config.yaml
activation: "squared_relu"
extras: ["some layers without attention", "capped logits"]
schedule: "wsd"
Each number is 500 + 25 x the weight over its row's rms, rounded and kept within 0 to 999. Layers, rows and columns count from 0. Numbers have three digits each. The size before them is the row's rms in percent of the matrix's.

# layer 3 attention query, 64x64, rms 0.335, rows 0-21, columns 0-63
070:499489462509464522537457481518473473536513526500478478447519482500534513494514492508468558480489484456524511512522501482513519519458444534522490494500522516507491489476522545476528504512528517
062:498489483510492488519514468516485502468491520503489524516582459515455490496531476490530479516516515517532498482488486542513547486519499464479471513512456581487471517483500486490504500499499518
088:466439518525495489456468459480450480515468485455496465514492511474489542496497518495491497482531478482517494502492451485516497527539527469497497523500463510491503487453453504510498531532501501
067:515513523462502509528495471552508488476495483508489476479506515517529486544541506511481520500500497495528526525499509548488454532463507549509514475448541503503515472518545476464499498489461469
091:546535506485471532550484514507543510513509507517516499517463514521495448526530487539514496505507504504483523505538510507463460484476500535494490474496563496522531470520538508451473516484490494
085:497503532517487517524480504473476496493532490498547524513509468466504508510467489471476439510495523489481498499516515488532479459502491498472533485558511529512498543495523495527531544504556548
091:518455503473459497523475529457547493512488462495487521457499502552459444503516483530508483515515548498503500500531526504504475498477510503518474473521515483491534473502551507461480509486481493
095:469515507468514486496480516484489532492486554500508507487499516483498471533518502527539482491480466516502541512513528518469525483511493516455532506527520452580546482507489474534510485496512536
119:468518539489484501458493488511484529485497494528528465485507478463505545479508484460494537495509468507497484493460464533489511519512532524472487487485466522447443487484450484522494527481526499
112:500482471516511477516532502527579464541502509489518542483517513522474484462484512456490473541530512505499496497494513506551473505468518464521472515480483498460476473504487493493497455505467486
116:473521513482515492524478490511507501463509496513526534492493481472543546452496472445478517482483507491482523466476483493503496487456519492499478561482450460475491480493474479520487541469519484
089:522512508547482502501540490515475492560498509487462495529448495514484479525519503538489467540511521503496529549512509523553498510498486490500493546528512493546513552496500521487517469519470503
100:497516519483475483452517453494488530498502530539529462473476502496528476498511541500478510491490516490507504505522511529464566468553521545469516478480473478540487501502477527483518467504483505
082:493495460521529467511461469493458504467526501491486524547524491486455488550493502514505518496496454500488493535464506500495536497510466532519535484468547547472488496494472505521504516526504539
105:472523512507520495485540463510456490488483447520528510472549544493488500515493469455530468511512499495465509506524497551493495511491487486554539449500478495513505459480514480497538480497499499
103:449498493464491487543518503505504491480496511513478471513516522478528528478539529473532521501479489493450485503524495570498546520461506438528492505519534481535485483528513523488509496497483485
129:486549518482461497480509453524512529457494530519458522540501462538492470549510525533497489488494480505503495505498534506478516503523491492469468539528541481545537506513488479482513488517491532
106:495479490537508523483502466510509506487525515488545543523495528463531527470452511546507483517551484472510515488453494487517510527534521496540504474448514498487490472481506529490469455517489509
110:481501492448514508494493525528506521472505476475508495493507518503462529428481514485489462473527510440500477474481456521539491503495507471495496537495453514476455494496488509497481516444501509
093:499515453473476480536467462527574501464548456483456479535526459509489490530500507494466469505505516505527509513483516486456509510498474483492521539473472484478501512515502484519496500515495490
105:520521492496521494485523465529482483520531525497462543463486491512449457489484466564514482530491480460490529515466492515495470523527459519455518509507474466501483494511463478484480497500488485
111:467521484541478488424492504482473512482482486499457443497521505497487554515528494496532508454520455537519491522477517536506538499507514507481514515486495507536533474478493490529487494494506527
# layer 3 attention key, 64x64, rms 0.341, rows 0-20, columns 0-63
091:467490500497514512505530518523519522517505483512489515523464472537521475505468499498522464511495516555491482472463484475474489432509496519472496474531524518530499540534517455544507511451486487
081:499497496470503509504461521523484501553574512521479485484480510445493498513501512511491547486492521462494533522490476472554509554516489490547524498496551494498504513507486534525499503504478480
089:528506542523489551507531478478517527487480526516448539494530491467510503502496544499517498521479510509483479522527520464449516447539502497467524472524481504511511516509524538475479537485520505
067:522533488514498492531519500519531494506565490504482505511482486521442460492510515519507447514495450462507549504493534473516463506528505515496485504465519506510507505561491528522475466491490525
080:480475443490487452499473526541509487546508499486546516455514483493448475496491499479522475500514494471532537508527483506528505553478501481540496479471511497495473462487495486507544481487510487
095:504489524468507521461487537464487531511454520468506461525508494453518504542493505458490528493527475523487470459506481444506516494474476497478492518493518481476499520501547521497508560482507479
106:522511459473550473512450483506507504490530497505524503520508492496526499488493481530487482501477504492501535525554531530525492539463464495531537537494522500462503461468507488511530471470510448
073:499484493490507489431527527494459511462480474493536530423527483505545489522461482496495522473488513498484496501511523507489517497516534501498506506505445485510474469493511458483467541476502493
104:485506512517469503468533486523521461509474489496478494514456502527484494501504532485502525531502546527521472488462509500518491474540510556462491475479481487529515477533481485517471516562526548
085:440508458525503446523504464499484464464512481500492490492520525519507529504469497495533503556488517474528513490484484531491505515498485507524472485514537517461505458471453443505514481501489507
119:542482482518461488483515525522558524544470503460518506536486480522490473509516547512491527493504512539468494510505473500532457451531532491502478521501499459534488512540499505506494476510518473
123:509512471444515437493470523515472515470455502502487490473491515510539508524467510516483467513513477461522492485456493486490507458511490500492494512467523506489484439505514486521553475517540496
091:490477512479472525552480496479472519506500491498448524549506530532516524468551501521514505513465521486497465521538478512514472462488498509509506508491503507520524546492540526512489488525545550
100:519506514515527546504495475471493453536529486485436471505496463474464507551509524525495471512466529516532518484504475488534488509538484511458454461485494507504507520523493491473497525526501509
092:483575496551522486490469505483525469456481519469517525479508504518531518468512488493514506503525461490523523478521537536516476488482512489508512519494454465507484474471489488513503546494537462
108:487462498506520531492490544518480544504505449538534516508476491503472509534506486488513456480510490508469472538511497504495514417522523511510495465489514502498491505528493465528549545488501499
122:594503517504447489460532486483518490539467515512495501486485507514501456450471521523531483506456510512518505531507501505513477485503504516497458497501527507526501504507449480497477496523494530
103:515543489479486533520519551493525515434453474485533508488534483546522486505490487466505498525505553461505485489493507508471507471469507512516484540545504522532499479508517526498487515523525490
124:558503528473504511485500473501505498506500488520506499474492496470472521489503502499472540460486530479516538523525533522459537531529511481485491501505477521460475513450464509451480514506434486
103:496496448497511462487520478494470517522475502484552442533529504480486491507513506464510499558482477460485483505465546495487532520525542526489486508482555505502478467517504509536507503486499509
093:520534503504531466482534538530514478512513540467494497504515457518544523471481503479503498518487486496549535506498515485562471488505508534489496508550533505529517506459454461506503516506524507